Part of a small language model's weights: normalized queries and keys.
Each number is 128 + 24 x the weight over its row's rms, rounded and kept within 0 to 255. Layers, rows and columns count from 0. Numbers have three digits each. The size before them is the row's rms in percent of the matrix's.

# layer 8 attention value, 768x768, rms 0.0359, rows 0-213, columns 256-319
105:129102125146169125116131096138095134149132166114130085156111091156111143111123095134167110106119147155154085112121149135171152136157167117100149127117119119101184091150131135112091162131160121
108:110101177139186178107150129110123181141124118158124136133139096072128124104105135126128188108141151120138056097159136134149122128133129105124104115133153084091098165142135117125123128070120115
106:135127115122118091168140170103123114110158096109117140101144158145113138093111113139176135146116123141161105128131125094178150177106142124104093119142149103137132111102135163149093118116126099
111:160157105103135142076122148157125159086147117106146105098094126135143157148148161152140138118119157177128099124130124123145139137176105125107120133102146090108142109119119156063076097127119116
106:140116087156160158125138127149126099119149109102151156113143157119140143120119093128128124108114144142142155134139142142094134127130138121114157121143130164111138115120090106150127152152110134
105:137078151145123129095112108101135156098138134152104142108133105113113144127114164120104104130126138140134188133102126153095127115154141141088152146141142140141142135154129146127119112146139119
101:139113128168151112179159102161149095175117135130137083103133139115099106165145125102156161144106084150133137147146119123152143186130106095146125109157123138170147130114166146097106162104117120
103:179144120142122105111111143153105112124123112154144119098131139150124129132095115136142075172132149132072128154099145147124142148120086145140145184119119161151143122152103153137097125150111142
113:177094111158114136122143156147138117185144140117173097091130127119170141157134134136111142134107116132147169150181152143144112117120104062148166170102087132111130130099142157084128143125131149
103:154157076098126117124090124130089092111124100119118122113158146143104126122107124099071083136117141128109178120136091099095144137071132115129120152144125138137100134110107120104095136124113152
111:121139108145099147108133083097118108098193099113151109130120108131151129094132106138178130116163102099124163123100123117117136113171173149150115136109152107145133127114120159121121115086157130
106:157175153122138166135145120138106140160125128132147103130116138146131139125149129131152148125151100089147151103102108126135147125161084137099146059119138086169105180130121134092114104113139134
106:102114104143114147104156131130115130107163102114128149123107149135102155132119122144137098132106123161139158125169115162077161138103114145143133105153166154116124127117117156107120094169105085
108:116080110141136122099116162116142143103135179129155141091114144055111144148104129129096148150163121138134115127121157099116137117135111119163157146098147138120145115115115095108148153100123126
106:120143120130114137138144114064127102082102151098152118105107126179150130145103127139124099094118115135139127137097110127059136113143130161146125114147172119168139144136146126149140095099169131
104:093123165140121114148132100118162108147144165110149088142160112157129149136168122129121107126155118084122134138175143142112127117115138111152125136115114134101096148105135148099125140159131095
105:077118144164195142115115129150073176110135146092132127103095129124110166124153113137129122106094108131128106107123180137139137128119165087104126118131145165140132136140143130101094113178160103
101:167135119113086145163138134099130111099120084121089128169145169120091156097132130126118111152128109072123113130113118125136107093131119141117108150169116143146063150102132133120150083149143142
106:080125118137112136117131142160102104120134125138133122162101096143100102184151151130127107117110150160128133137151112146151133143166177097124131129139114143078166131168157134126096138115113119
102:123122080112149161127116103136120094124126094150125126163112143162091097067110162099135109165152099141143086119137109139148149088124134085122148108128118135131133144142096135101138091126125079
104:129164108129140147123145107176151130092121139056089137131080186100164114108120103135160154095112093152140138122121097130120105133158115108172129141178123154142116091124111142156141119092122105
100:114107151123164164135104136097140120143132133080134091100143074129110156112124093135149159139149078090158183106160101143125121144092139153167085118114154136116118093154151090176126147168172158
106:108141112107144150171159142144143148149119142123141118187094126128105089116110112121115104123142134130136112128153108153177159106174140105105127144135126148118159192144152130110130150132147097
105:125148142142136143146130144160167096135131143091111067141123134129094152124139149108130119128118149118148103127128131113164116114151176142122123169091117123118128126113149181111106124083136166
109:128091130135124086166122123061121148104179138124096118170126129075110105129099111159089143094148131135127096101093128101118131126101139158120144110137123110123119128115127118128148143083114117
107:121114147144114090132131128154108144105109165134130128116135098073060073137128100115124137121110116126130105145151119131127141163168158131142140151106102122113136145143153122117113122158118101
099:160075140135133170094134097121120108139144127116157117155101134113125133134114128174096144137124132115122111140142140141109114112145149096115115110166106173164098130117127131144164156155116135
108:112132123155119122141139162158178088109109159108091143080118161110151168091145135124137101150101134086118139110102139131091110127102123147133123142123119136154120114090137175134136136103120109
107:161121119102107098136122110134098166120142108162172095135132114113144112158136122112137119125137167103143121098114151177088125090127151101164109146140118153110117103137113140101129118159118136
113:102143130095186118107115128099123116098187153151157118118095137136095106148141125157094174112117126107109110122148127127182140113166098073125140112113136123110175133161150103130126123133104116
113:129110148133145161147163163117132109143145147174157109137133103160124128099133153143136160149116167150118138140142153110127125094093136089141113150104116130139138131148126107141131114179101109
106:137115128111105093120132129114108084108147110139166122110106170169129153165117123136150106155134153131144136168079162134153113143118127140121104141123113166139112122158104147146110080090164145
107:182126132146095103145149161140172097097133118144076159121106171123145165087143138128134150099107094168130157119129139128185127133153098117117141115107117116122105146127110120080142106108115116
107:079122128137095136115135165144121132143127146142117104151169107109101079145123128144171106127138113150139117167131155103123174114127204125135097101134128121099123110135090153124134145159148126
108:104097119144138141116168125118152116156148158121117152157134152126139146121120143119160167122125145130152169162171118077141136159102117102135114143129166105145107178146117138166149139120118111
111:102140145127102121117142149117172130114136155166113119172110085142085144143161118127158112137144127091147105125126129106145117154131199172155140131150116110153119123131148116125149106173081141
108:108072101162132107171149110119117118165098120141072141093107152147148140084098084118123126082120076143147138139161117102097140165076169151141138149095161161171162121129130185121104132134141112
102:135130115157134124112143097145115091115103111111118124152133134158097124148138095135138132129135135143121126153139122148151137167105139130120093170178160165143118151175107127110144149147138117
107:140148127151148129108111120125121116153131132149095111127117129141139102132152168149117106111148122161166148107143146127108125122131168162104131107128124071126146137145145150105130174093148121
105:126110118134144116075144145145114129112117160161101099143058147111131082147140128127135094118142115118113095117140122109143101135139095132094141127132154127099177086119157145093109111110159119
107:161079098130160109123105118134184122101093137135121121156102133105138100098115139107138117099122126144140115153147157123164137127116150158117119123182130139125093118165082134125151176144128114
101:143119174153110114142145161141179132117077127118141132111149134196146172105107147140113119132126168171137099117120140095163148169129117130144110112106139091206083134113102152093158108097153152
113:141149157160120101091132124165162115119124121168111136106145139106150143127116175152103141117121117122137121141135160087123113129119123098116068096096144134151089138128160095127102142131189154
106:119175155115105135136119149154062095158145136089103129126108135151097141146119097130112114184136155097127151133141145110135123092174156134134112135130131165116182111124154124139101144120133063
106:154114077139103103105103132141110127134165117154154173127111173163123070146102066134154146118069108158141149137083106140152141151115069115140119131112130145126109136119107132126090121116139112
106:113152138111145134105114096134149136142122146157153119133173073103117142114120103107116139170137131120132150114124095086113120099101126163136124097112127098134103109114149118179133133103132147
117:145110116149086127142156121130092125119104146133110134144097096087094137093127145106154094145157130127112149149136094089145107146119130133136107137121152124118111160126149147127136113167067092
108:119111143111171141101169173155073142175090163143125134118141171146123108137158109136098130138131128156144133140170149120155126159087106139121141147110112129128120152121164153188108188162110105
110:139146104099145091091123135146108140147104130140145148175105083137164121157161136161104121118133156086114134145145155169098146112119163111153110147132131121127148144154124124151111153114148127
105:134107157142132150118110179095118164159129106156110139084115131131100127093106157155146106170137111108145092181123121125118130097142150123157093132122113097125100090146130094122186115092138115
106:101142119155078146106108136156166106097131140141111130154140103141116119122100133109090108161114155099151119106154112155157132140116126141118100090115138112162179115117145117112122085093118094
103:104122126093120137141112148152125137122112115084111154100134112123131122124144151111095126146099113104122124105137154174142148094126105117129173099170109119143165096137186118108172138122168106
105:136135098088080096082163139142129108162130121092149129167139139084169123123154123129159121120127098122134116154114115136069140182141196105178153139114089150097159086101118140120110154104079098
105:161143140141185128099146145178111121149118159131117116149104160138160111097105131154113158094087121138114147130148133188129091112116106138133131093125119129120162116130140146138096117114136115
098:102114179119115111174131107118144139139110155094089092143133101125148108136136102133133110117123114137149103132107168182164105099112179141156078129166099130088159077151129140106156169133143146
114:140128101139098103134099164115120149085159115148073140143110164125101142137128135103103126101123152166130129145109123080174115147123099117127153153104133152136139146149094093128134142112100104
107:119097100120170133119139101124118099146189112110100150090117131135107107140143103119097182115131129119120149082123104120122095120151110102133134119177148181092159144179114105138102139147141159
108:129123139119120098126155143117086098105175178123154142171107107129088086144147136081149097154134120127102091110104138094119144112164121128134143106093125168131096121113156141121114110098101104
103:097152101139127120142110119123113104118149131162130134085134148133095125094153120135125121170112150126112136094141120126149152104135153143096133146089160091133143163147129126130131123103148125
102:186169084159122118077102150196105160096110137162121170152145134107112114156151163151125117098115160130137116100138112151117116105149144107118130113117100091126125118130130119144111130109169096
112:121156133120153146140095132125117168087157132118125130157140097123097121084110138133112107151113161086153152116101112166141151143143136110120144108135152109152205153122176090078171102138096158
106:140114126135108092125128153156149157100113149081137145084127108103122131162114144148102130131168148159106196160117147148118147126125142126138157145123145144085147136137191139133124132121159113
111:096111152099121128112154146135129100178122115141157120136115072137092134164107094100148097105135139096129132140119124147119111149136179136125108160161150200102165143172080142110136164115120150
104:119158111141137114172125159154106120129099126175099164120154119154129157138124124120093101134154129166111114080161124127108110100116171143117142106091128119165113160140157088132095068150100129
099:168147128122170082149137121139144108099183116119090098114104145139102082151166116151104149146125151131121135115110128132118118116071154157103142161075127167116083162079144132159137105129136128
101:044118137131080141177095148160100147170123139118123135152134129084117125114164145148171119127159134119142161149115140119163107141132154148138144099122125099136148081084116100101105173141112138
094:113123101127119162122098159114128137070131108148162132158148132110104133147130131161180086143137133169143159132112149143162134126108139108132128125113151117133146159141125118133154112115154106
092:097096093173113132132087126102131132135113051098091106135140162116159109130125123127133095125130103106112108127144154125119148095146132122141120118091146110123116164067109129110102107105083154
103:116113123139128106129159140156110100154127110148133141155112138065109143146092157148097137156108099104117166131130138134123117141137143117147119121147125114130126114092109146097164170111121094
095:164147105119121101155142154161109111129109168145145104114093119107126125174137135114140121110147158089108152107137162109086148127144081115111152134100092138141157168154130133144064150158126094
094:159123092139180117106115133077164099112095160154099099117086133118075114093134152135092092130123124143164153113112132092134101160120140141140139112108099143136124105122194161090078141101120135
096:144092167074088134119107169124105148120123170095116119107114083159192090101139125129118125149183116108146114161114123085115150082125134091096112155080123130073114111135111138166117109144152100
098:095132154119162146168160136092138159168122119125137162110124097146125130127115109140121169110135163121115144160129115116157107143152114103118177104116135143102138146136136144118093110128112123
091:120124141140124107139150154189194121158125181101145099112128140149141157083157114144156103110147121092132122169112130149161104120131107112102155129127090148123097143145103150140139140114182160
100:174129086085107125110096128159150133131145161135120084088141113106181093146136151143087097130147118129118157114121136088143130102115154142125115157113089174146126109171145091109120151112123099
099:166078174128130105103117137099119134089165146117171140085136082135159133069144105098126130132125172133113065100112122168123140112103125128147108122142128127096097136095143145118134114157116160
097:135126141095157152164102110105084116062136087147169119148115099108108125160107142148153142113124136128165182130139147140140105109141154099100161111140120135112135110108179134139151140163151140
094:116098123124124108134134111112094109121158118145152170122117128113128129073155093148140105122131141159155131166153167130121107135124103161156103103101142126129165151107160144146106149169099095
097:145117099172117140120105130136159118148079133143131106091069140117099086117143093125132112146155138155105145144106128135110120127172097077162115091149118148122120086124100095091095096098155130
094:143141126116108142074132138090133140135120136152118074131123119134142132173155110103175121114129140111141166130127158147119163157102145158158151106122138096153150142121149145119116142174107091
093:129083122111116124105108133150090130100148078139082134142123130115113087066147119170161145142095144126114106167110114113090107091090154119113154136137130165128151117115157144132167153158159117
097:099131143109122166128149151090127128097131132106144126160146135154134092164106142129109136100120139092132136113141116185145118102106165126142131129136157146167120095110073147180138130147091136
102:151135142171103092127116127156105137108156089100151089106159099147132169071128156126115150132120115151114113105155101118144128134073120119142146132142137128103145104138115115145141124108152124
095:128133163152130167121110130103133126160144134132172122100093169154145097126143169102134146110144152082099166141097151092132128126117095164107123135102131142170121150146151125127104123139112112
085:116143127133109161128140153104097114130164103134113095072101152136142114087153106111156123132140142138146126111121107113165155149123137133143132162094121141150154107137141106142146097143144138
095:115092114154132185087135132146185130120181161107079116149130177117120103116120140118143158111151091130102100141099109099142080094122143148132091081087169075114149146103113105106111178131141152
099:134109105123138151090175094149105146130152115081101117139178142066106153126125147146109152116137086123114135129126100115093108126130129097171141124152152093104152130099131133130085159117128108
099:127132132113149139159152099109122156105108060120118101137143124130167168139128167132105149133177147167117128102116130146098096148123151121090128125148108115112111112164104127145124126118111160
096:112137164121101155146145130124110118146098151124104166151122159103136154141128151146126148149180105129139132155104134110136155112163158150101103173101117122127128150120143171190133160163119114
096:139121123158127137142126122093140143102106113144123103129126149115154126151109147117162178085148160086114103178153140127119097087130171132153091163105143109140123151155142140150115137167092099
097:161149132186100145125122136093148121134151103116115157136180116096137158139114112082165149131128103135128143116117150137117159115087125167149125115121123116111145158092128120098091096139133146
096:096110153155166168105119162093144144125141119105184106173107120171100146088119164142106174152086133143126111143115111133114084143145104135103104127098115076134132134122078147109112127164134134
095:120166153125105097123147109109151126164149146127110163118088121187180161113125134154159128142177153158135114139123133176146118143111138150153087130099118140123140120131109145152174102115142113
099:154138057142175106135150132088099136133129117135148125086078180144120131136129140152090124123102133126154129129137119110113127116079145156154157175154136135096116086152097173128132104146154153
092:113089128146161099143147137136129128174145163133125107092141086133137109092136081149159155130114140103123162111142158139122140157121128162104126118118108142066160144148101125135144163107115146
098:175120100123097099108088132093137116152153149176142143125140078130114163141111155104111136108126138118150111126160122149104128160148124103172123129097141112132114142106123135155120110139145127
095:118117119105128123173118141166170163152137137108147123153174142170159155087099160139079130166129119170117152124146107157091103103131158120145104079129151122094142138101122148111171118098144141
097:113122134143156105121091132136114144159108128147174138155145082105111125104149112122129126126109117118112119118162130130154136116106100106119133136089124097120163161133108141135157142138143117
098:125111100104120157148136122124141093092125192117150121100122138082128145100102101125180128096139119095136149163095154146146152132150129119140083158085095132152102131095145151066105166119137091
095:115093118105082111118093140159136148102119140143162140131123134110079146160148153096166103087158102146129198148133138095098127109088086179128154178127107143150174131169057133154143148158128117
096:158116163110165127107148112157108124118115135137128126167151142098101123149114131155090130098136117111135091128110134110144146148157090149115132112132139114194100153148116124160134149128146123
098:089098134143153131090148115155143149113130091101151145133131147150144133117153164076112100113140139119129159143106109135121154120152116089111119159128132114143094151154094147099129169129137127
097:150124101151130126081118131106119143093111102105165148123121135097132132135088146099076106147091152149135117141120117129081092117120123144109093139156133111088132151132111128151114104124107133
097:134160143133113123075113145146154116163114124158115142152087122131127099122155113152082156102115101103124159108113155124127130146114166158154157109079086162153073172114066104102112132104146134
096:108079121114070169126126112123133130129153108114094134128108089151155088153163098154127141118173165138124154092120084106173138147125113118127144128119111158120120112141163118151124146119166150
101:163141127158135074094126116177135127122157142115091125133122114115116136129136156141091142143151126145144089094122095156123173139118143117146120110152167161130139094107104150130126162123141101
094:097092117148177127145137133104098103162132158100136163086104151153138106082128131133118136086092165127129122164136100135143140122114081147115182110088090132161103162130143160178136163121188088
097:053113147114149167126136145134142118143117113112114126150118186203151117112109163143125120155149145138108120144113085167140145101136109125146128117117139127094141133132109181131161109142119143
094:142129106141152119117117147077130089116148124149127116111123145120127142139097182117185096133134116124116155187094137107144113106115083103151102132098094136147122165152121116127106149139094107
097:158148134119096114160105101104120138116116130146126134074137088137130142140141098105146104113128113093132177109129102146129106178120136148135097149121131125157156149189111168112129114106094145
094:100092136162095149141105137121115132169098135167121149136102134101128142118114127123099143073106110149119127153136120125162085112133092150140134118111146106177147130111108119133139130172137145
100:093130148083131127131142167133153139107103141135107099121130108184146150119103129139130144171165130133115112149151089140113132149083107119111143113127136127133132141144110168085125132114114149
094:136102134166122159137120152127112095144164123123109097136128097123128113164120096180122165145141120105147168151160113147173124117158113150134119108098157144136118129114099171150136115160130147
097:103195104167134097100133118167120140126119136143112073162150088152160115160106164138133104178136098136114128162138143159148108103114133148115139137153160121115161058158133186099114115146137153
097:121077097132110152109142156177121110106179122169123084077106105136119108115153100133183144094160158190107138112127165151103117142117116130124101144160128096117135103139156168137147147119146105
097:135140115155091108076157150156127099130153179076147134141178167112120149130107147101152150175097132161121096109123100124156147110103104126137078103129118125080110150126111145124116112136109141
097:070144176093124151139152120151141101188092098163142150126145148133137151090147157139088133162133111106114139114131123128163091105143082135103137137137118139145153135121130136116143100133111097
092:129124112158139162143113135159137102102102161147137148122088150138107108158137118158124108080135151146097154150131130120133130172149139121084145135132134127113142153153082126115153112166139127
092:133132163090124178159130109146164104155101136115142169141137163161161120137146150147119159161134150142122147099128116158143127137151099103087104105099133131155123122147160096129129103092114103
096:166096084139138092118152133103089182140154116106150100131149138095112190160125116112133102152091122079148150120151090141135119096110141121161130125126116120083134148100116109118141152133143158
100:171169106136125115122121107125178112107134167079147113131154140099157124108115110097130135103117144114129087145122131163155160107083122154120139130132103158150105163095138116158140137119098138
098:122168115087161091162129111123180125114163172118126167137142099142120125125129143082100127140159130143121177127120131140137108168129099166072175110163136162135139140153106148129125119108125121
101:082127094124106103122120123108100137113097113142081119141111143135138150104146147126146131155136152076157121128075157125061148133135139145116121162113126116121116086090102117159139155138087130
091:166109150116164170176121125126122149146101151126156179129138156130160107130092150134084139096129156120118114142142117133102139102127132115131116156122130122099132139137115125121108092109124119
097:100134137119130137128153154133165124154148126105178104164148109141143116117098158105116137165141156145160110113114113146141114106140143093099109151118149143077157120163101165112129147113152122
096:136158117151112116162153162121078128110137128123128131161101093089072158161096138130102139128088123178145118106114147113101124136134156157101155151089119101125132148138136112124138130120126142
096:107183109135146138163106172194143115152123148143150107117150155131164109131106134116073084127117168146155113135101131144127152159109158116130124165142083126191102129124108142102130105148126112
091:119178151089146151150145111123138079142133123163094150126116110179153146152120120143110133138131112121162153091152118136139085159116145105120090094129118110131147148135163116142130097129102097
099:140084113108185143124113109143144163147134117118110178126167116125164126178110086097122131110082120093139113119156153122139151104118091080096147133141109095092130124135149090167113163129137149
100:128104126146113127180119127125093062140127101123164113081129151128116149140126151116118135135133146117137140144148133111141092096165079118116148143129158116067129102117128129086093136136142089
102:108142120131143113134144144155136137101102137097122136107110161147175152046120150144109129172132149133124118110156158126092088152162128167137116129101130130138156127165136117144127152148101143
098:173098132124128143143140151114136156145116133136124148123137162129162165115118090130130153090141093142145131096153135091117140116116150163103143101139162098096152130115150171115092141148139124
099:144139171148112151115149129104126077107147148189128146151106112167108149128179099186152106185144147120112135149137096130151098109142095157171107151118113122149134140150103161142114134153127100
101:176111125117151104127149091067120111106162178135120119127090133125131160120153136165100158160149146136128150145123119124132087147139120130141126194143126148099106137125086142137110137153131074
101:116124099146162106158135097108138120135130146111105130133130142111137135087146171132088151124126086143129171101125120103120143145147131148117164151141118132160125126120084154155122132139131099
097:148125101133118099134142128111108112171150138103130128095132141125087122105162147141136113109128152133135141127144124121087093134139133152130163147126115124156154103155145127122097136126136128
098:146149164067140175137123116121124131133112160170160149154100098104143131158109165135105128164125144140140125111096151098104110107130121105136106120084126117149143131147141100147138108149164071
098:093095117147122119093130088162157081145120134124116076130120126166160160071139107149118133121146103136115171161123100106157133123169132109136116109114143106173108147161150091136135163118105130
097:135183144108113108096104085130125077127143147157103116101100114121114122133142121153141099172121090125149192156134142161097102165134137151184139099115127126141128143108142151120178101146112165
099:157113092096121097115095118093119147098095141112114122108171089114100141155137098141191096137082113125101122136136092125134128135170098093114168150163118092116145129137122173091116146110127107
100:138100142138132133094124121136112120113157130135118098157133123140099155127123131160081108142140121093131160112103100116110112131094134094116087148128151171127142152159126140118144171111141175
099:152179091102098103097145124153124137151106118097151145151105120080148135162104142082119083084082131149130109169166091123106134157129143122115125117124126101122105152116106124118063109134125135
104:146145105114128122124111155101176107133139130115140161115172110125108184139109141093196108079088149125141149097116136162149121097157135153095128140107126089110144151124125141114085136135125128
098:129137128101142150126124160133119130075114118167132107114125105132135108097148133143100121102134129094136152102154122121160153169102162161172154124141147148129164122090149120145121150120163118
096:121104136129127124133147136127133166111122157092107172140089070085075151156131104099171136123143150146129128112166107143125150092072120108114114151152137108173145099161145102139088145181131154
096:132081097126133138112129088144130152093113108124116151097167109133134121100091131139157107107095139134122138119123171128145170078091139117155124078120122127119150120094104079153119159107124147
099:145081096112121108121113158100072088134113142088152114122103149164125123105140095177115141115130159150100129149183129140083158183141153130152134165124124096115152118141125138107132126149140091
096:126166109140137140126114165112107107126149089132158118143121108140117097149141131121136162127119115103162134115108125141155107129129162156164120106138106096110163137156091119133156107149133140
097:148089120146163071103125123133117146107107121109100130145111137134179098102121101175097109117148148141117147122161144135110147076122151130156101162121179153119092114156100128116155160131146138
096:132179115116158136098143117126084097102158171156122111152135094134154171148143144146136138134137155110090102147130142153112138096130125089143110152127094145118108130137120087118113126120133107
097:129167090158123162194142149176134095096164133106139140123106137143107138162142131119111156119113141083170109130151118109126141173140140134109117133121105110129149123120124093151115142122148113
100:129096126096144098149136147110144134122118140105164105159119147157149096137148111181109173113153128125153134092111173118155118119115094146192156125131104112139142115159127069135146142150163101
102:131149155117097093109128146190150151162169138131132174091128137102144107114130148136093129156098151112116140129125129148124116097122102120114111152152119160103086151128153125133105181118112085
101:093080116107131173163139149115151160164141111113116187104127130144137149093146144140094107125129112101125105125148154089162122117184121132105143151127132101114108166105160120099142143088099121
096:132111154121119123103137096128123123089113118138090113128088075105138115165156136159126117180146123140143129128139159117115108159171156069140131133110130113168127136093173133125097076113132115
099:068142131139149095137148134142124115109113096122141137136105130143111149074126154144115143096163139153162105107152125171154110155135154129185176129128117146105122155152100124154133136127159176
100:104111108108181084115104145120131127108106097126100153144143119123110140163116149100118150124115135136120136154121114144093130150118131129118172155131120083108131131086130166095124124113111149
106:146129091104152101127098174176119096141159115142165126129169136092154121151080107095156157141126132126121139129150147117125158156135129118069092097131156087099131177134148140155114148111095126
097:121111110125174156121095170149155133135116108153146104150135137146129156144108115085135107089150119108114132107161119095168183176116147107099115099140131145104112129061126178112083153107149114
097:182097098153183119143106151067129106136163181148138101115109132084167104180089115137166141162119136116099131146126131137121082109164102081127100144102129110109152131178096107089114114118136143
099:128151123118127108133099156131159157127183086112137119109147138137144140141126094122106118147152137110117111117182136095167127161087113083143108118143138123097130149155149101091139152123112167
101:109117086102104125126113146133130149144115117106113130161136102103111120198067093106163166111084128125135144127137144129147128078127101084117100100151126101094115126152140167118116127156104127
094:144128154121101091082095090153135123169112090135116098104146129134125094111093085104165118141137171143080122081144136155130152066134107126168100093129130108141100154173145095102137106122130148
099:128131183139151117146123103150099131109107126134127128135118114162158102087177148155094092125158160113116138140093109135139124111109144159144116134135146143107167144091143109134132163174154111
095:150111133145192096106164120091118100122109142077144103135076151103125122129137135154123111170120131124157134138135112105152104134154115091159120157175120154116150150148123163134097098137106140
099:085130126138117148120112147074148152129125100104143115096131179114115146087155160135142116190122177126151127137137160119152116112127120128148134163142122147161157115172144152130157108189167095
099:091133114100123119127120132131175159156167137109148093140112085118098160122152103120096090157149148095134129169163136162100137112142167137102118159101105110111104142164135110116117114196114121
101:151134138085110116130176103107123119132141156109150111156120108085122137109147143170093161143081139118142118154147169120159113126148136097118114108164108100145095157117145146146188129104116115
099:161105134107128124102106141106089135092134139167143144134089130164158081091153098120090117094132126130130161126094139151113126115104144172150142136117113178076136147157102093118126127097115122
096:109106161111135151119149090117155133167162159143153095116110139172174129121119136147120142096155108128170161119167123141135153136136152114143149090089125147134133137114122136177128154082122155
097:080122150158160132139120115108101135129118121125126167123157136096110090164141151095102137141095157152153156111110146124112117111134137144136119155126132125124158151134100097137126089158141114
096:108093080099149110141114123134126100139138160103103165160151119160156091120102127129145126128169098106116098123093132153130165138149086114129164136129109091106105130169108152106115154125143150
104:108160135106101134116121107129103101125160152134131130112104129135135109106196133172083142148157143110129141157121157110144108171107136135114136141109114107142118103109155133108175151201121114
096:158161111108141090156133154172109144132160140131137151124115138113119142138131144143125134084092146133138123160167137131122172160105156110115143151162140131130111125103144133123095173146160119
100:155144129143146137142110091066133135124179122093083097121133118126119165119116141157139097157110143172114146160115110140104144067101141121128144118094143124122122102144107117100138101104106098
100:130135137093105141098119121092145117122121140136109140145093123139105161101129133184122153186163103119111135140168164150165147126182169130141126133113104131138095110104151178163146076111113120
100:142124148127111135108124117149140132096170148133162164126157139127132143148115152123090113162113145113107113131130147114152149114106134131138082135156093127149133097122176098093116151130123128
095:141166111132155099093130145106135114127140137136169108119079130122103139124169092107117130166136154116135178121162138151113095137122150095108126138170117112115135115123120145124132078175152080
097:124152129123115145151149167109118107162129130147124148154172139092136145150125126114131136090121125086144148108119122102122132100144158164116132134152109107164121118110116134141159132089121114
096:144107150130146151165134135150147195154120086080118130093144141101137152112144145123088145090098102098134124107097111135108117140138156131096151151127113104125096157100102160138123172116120130
101:092172123138126082112133108120153118138160123110097139142111156134139139156164090122096103154157123161127113143132101142157089154133132112159100137142123099172137126106164113152106091141152163
092:165110115145086102112116122187138099144151088133115142113120124145114136123152126093109134154147153156157151099104125143109151125097153088122123128126119155096104128100153146116150144163123130
098:081158115106118098120123140151105118127118173153120127143117127112117153123147143177130158140127148121157112139155154140106109163144161167160123086160116139152151150140152131092079121141138148
100:129103153122099114128151089146138114120149130134143100144170127139134133130100110150141135118141116151125123122113091121159108158144147078144089135175145117100114117101116117148162157130155116
097:149108107121148121124092111166128108082118126134146126128109108121134127106117141111170104091131137154129122123140123133102114116070117096164100133174142140151093116115134134108156164155134153
095:120140132140116165113140130171104140088152125144134122086097190180091133151113122102125104082120106138139112098116168125143124134115085186181147178147132130134176136128143119108116079123095102
097:126095125122139101114151158183124150122111094127071138168137152152140124135095167103153144134118100106162081176102128143140167189140113152163153126146124128119132121117107125119116177156118141
098:160112079131076121149147140153137141099098136140095095082089134155121126142118158152110101135108133137119130134136162159143106116136084151148128135104136162144125096171087093097129125141115091
092:137096126088089147124140096086125120156117109147130095130155087097124152141116133128115149150159096102143153128156078121127122076159113111132121097131110170072149156166106160109139143144146116
101:080120112161136069124121134122110154131106074134114102103121177106161103168121115099109120110124115147122104130096114126110124124123140087134113109129145137116142117118139103137118165101103172
097:127119152147074150132129148085134112108122150144145140106106187159137108132153173163137116103139156099102088096137110129105147123089102119174163127084122132127150144143121107119132108151133120
099:134157121105155111130154132096119133140137126078101098139101141124080134100134129135150122169160117172140134091163122122122097101153095116148139120086148131126134109174154136120125117104135137
097:122150138070115090112118112136119139107155117111159083138146133112098139149146105164120138162093143155141134134119065107107147161088092131102127135126101151104110175166058120127127119129126147
095:115084143115140120151130139128146146135109161174120145120127067172115174102134152121108137126113083092143163135088163125153111091191148103128112183112149158111093103152133096111140185087145110
095:142143102159142159173125080123149148165077114135116147145110145152146110108102142166135083137120110091108146106170130156127113098131145140097124164109103089114100117111171129119112186115119133
092:121136113132147122103106116159137091115123113123102103112140119103128121113096160141120125157123133134114102137161105126140132146143122125167141110126170128124140108119109139106163151160131155
098:191130155141129120143119133121104120151122122159127108143128088161134149182159159149118104126144126108092155161124106066112164101148138135210140150150091147129105099099132147122077131126105152
098:112095113110126123166122132157134126119132115107143120127105134158127156094154143130145131076089140112108132126155119094158121141168124171183100136104139111123137117103117133107075149143164106
100:157159163116118125111097111096142134121161097113092126138117119164116082123108139158130072152152143141102171118138144140132139145119070132149158136140141141111138103118136106121144149136154146
099:138108130144140130182129117152093118129149146114110151123124079141142116149133089078125121113086110130119108129114138120120123103100079107099122154111144143110171172131138102134123095074097132
098:133129121137149104124119122146111105100160097129120155079146157151118149134109162141138148159097117079125073148153127109088112147076149137122101159137129131122159111158097184145092085144127135
098:123087095106114084141129096119057141115143096104139112125139094120129089098130153126133097094080137112126113158165104128099110109154113108164123107136125123146123137152122088125102173134150157
099:146154138115160089107124130097156131132137171109094112117115132131107111122153090106105165127141120150129163126137124126125131123151155137167170095116132131139091119152166105152103066144146132
097:158120133125117108144135122181095152120113105128131115137137114098139122090097094167148147123110138104129146132102140142143097119148171179149133089089121093145135147112104084150104129110122135
094:128148145111102117127117153120112098111122128111093166107097116127097084160154101118130092127136113183113170084143102140103152126144122148118138140145138092123093095144114108147130101152134119
098:131088136155145104187156157112120143135117148124149131124110103136106106129100150146143099183124120113103107134137131122114096116139136154107133162124121107127157149104119126108114157099103139
094:130114127123109172116125146069146150113117116138132146157115179130122173153099167131086114132136146147154081080144171118181083136150144127123149128145118072157151123133118131135124083146152145
099:100102127157142110182105108123155107167129124069112103129123136147156090139162112115108134102133132120097137114118124160146130128182118139087141116108116120184130145124132160139099087125138124
099:169106131099093155112103061138143160118161139116192141165116126120111128091130107103110111124129158138143133123131117127187127099128098145132133118133126118134122140086114112123153153133117125
098:118148110113139091133153111121139148109126153142079092175107109111134113099108133100150140101186127157140122122147150157176148105175152123176131167158147147143139081124141109119132119133126111
095:106134141118172159081094102147116113133142166130145098153136149073152107123152122146149112137122122155146169150113121116127083127185141103142153117148130132130111124130099121121112113166125112
100:143134122115101122123143143095074142146145162164118111112092149129126152116112112127107129125114195108099091161103085148099106103137142114145128102141106125114150094156148151160132089074117183
098:116156151157109107089162130104145073112102091117132117143118161112104121143133105138072178141139142156145103119144129105136138171148094173139099099155110157124126141140080168147134110116100099
097:119127111126102130180119145126108105168136101165168125098165116168086170119131159104091139122123146115107144169126077151168147137122154085097116154127129122171144131107149169123145121098126148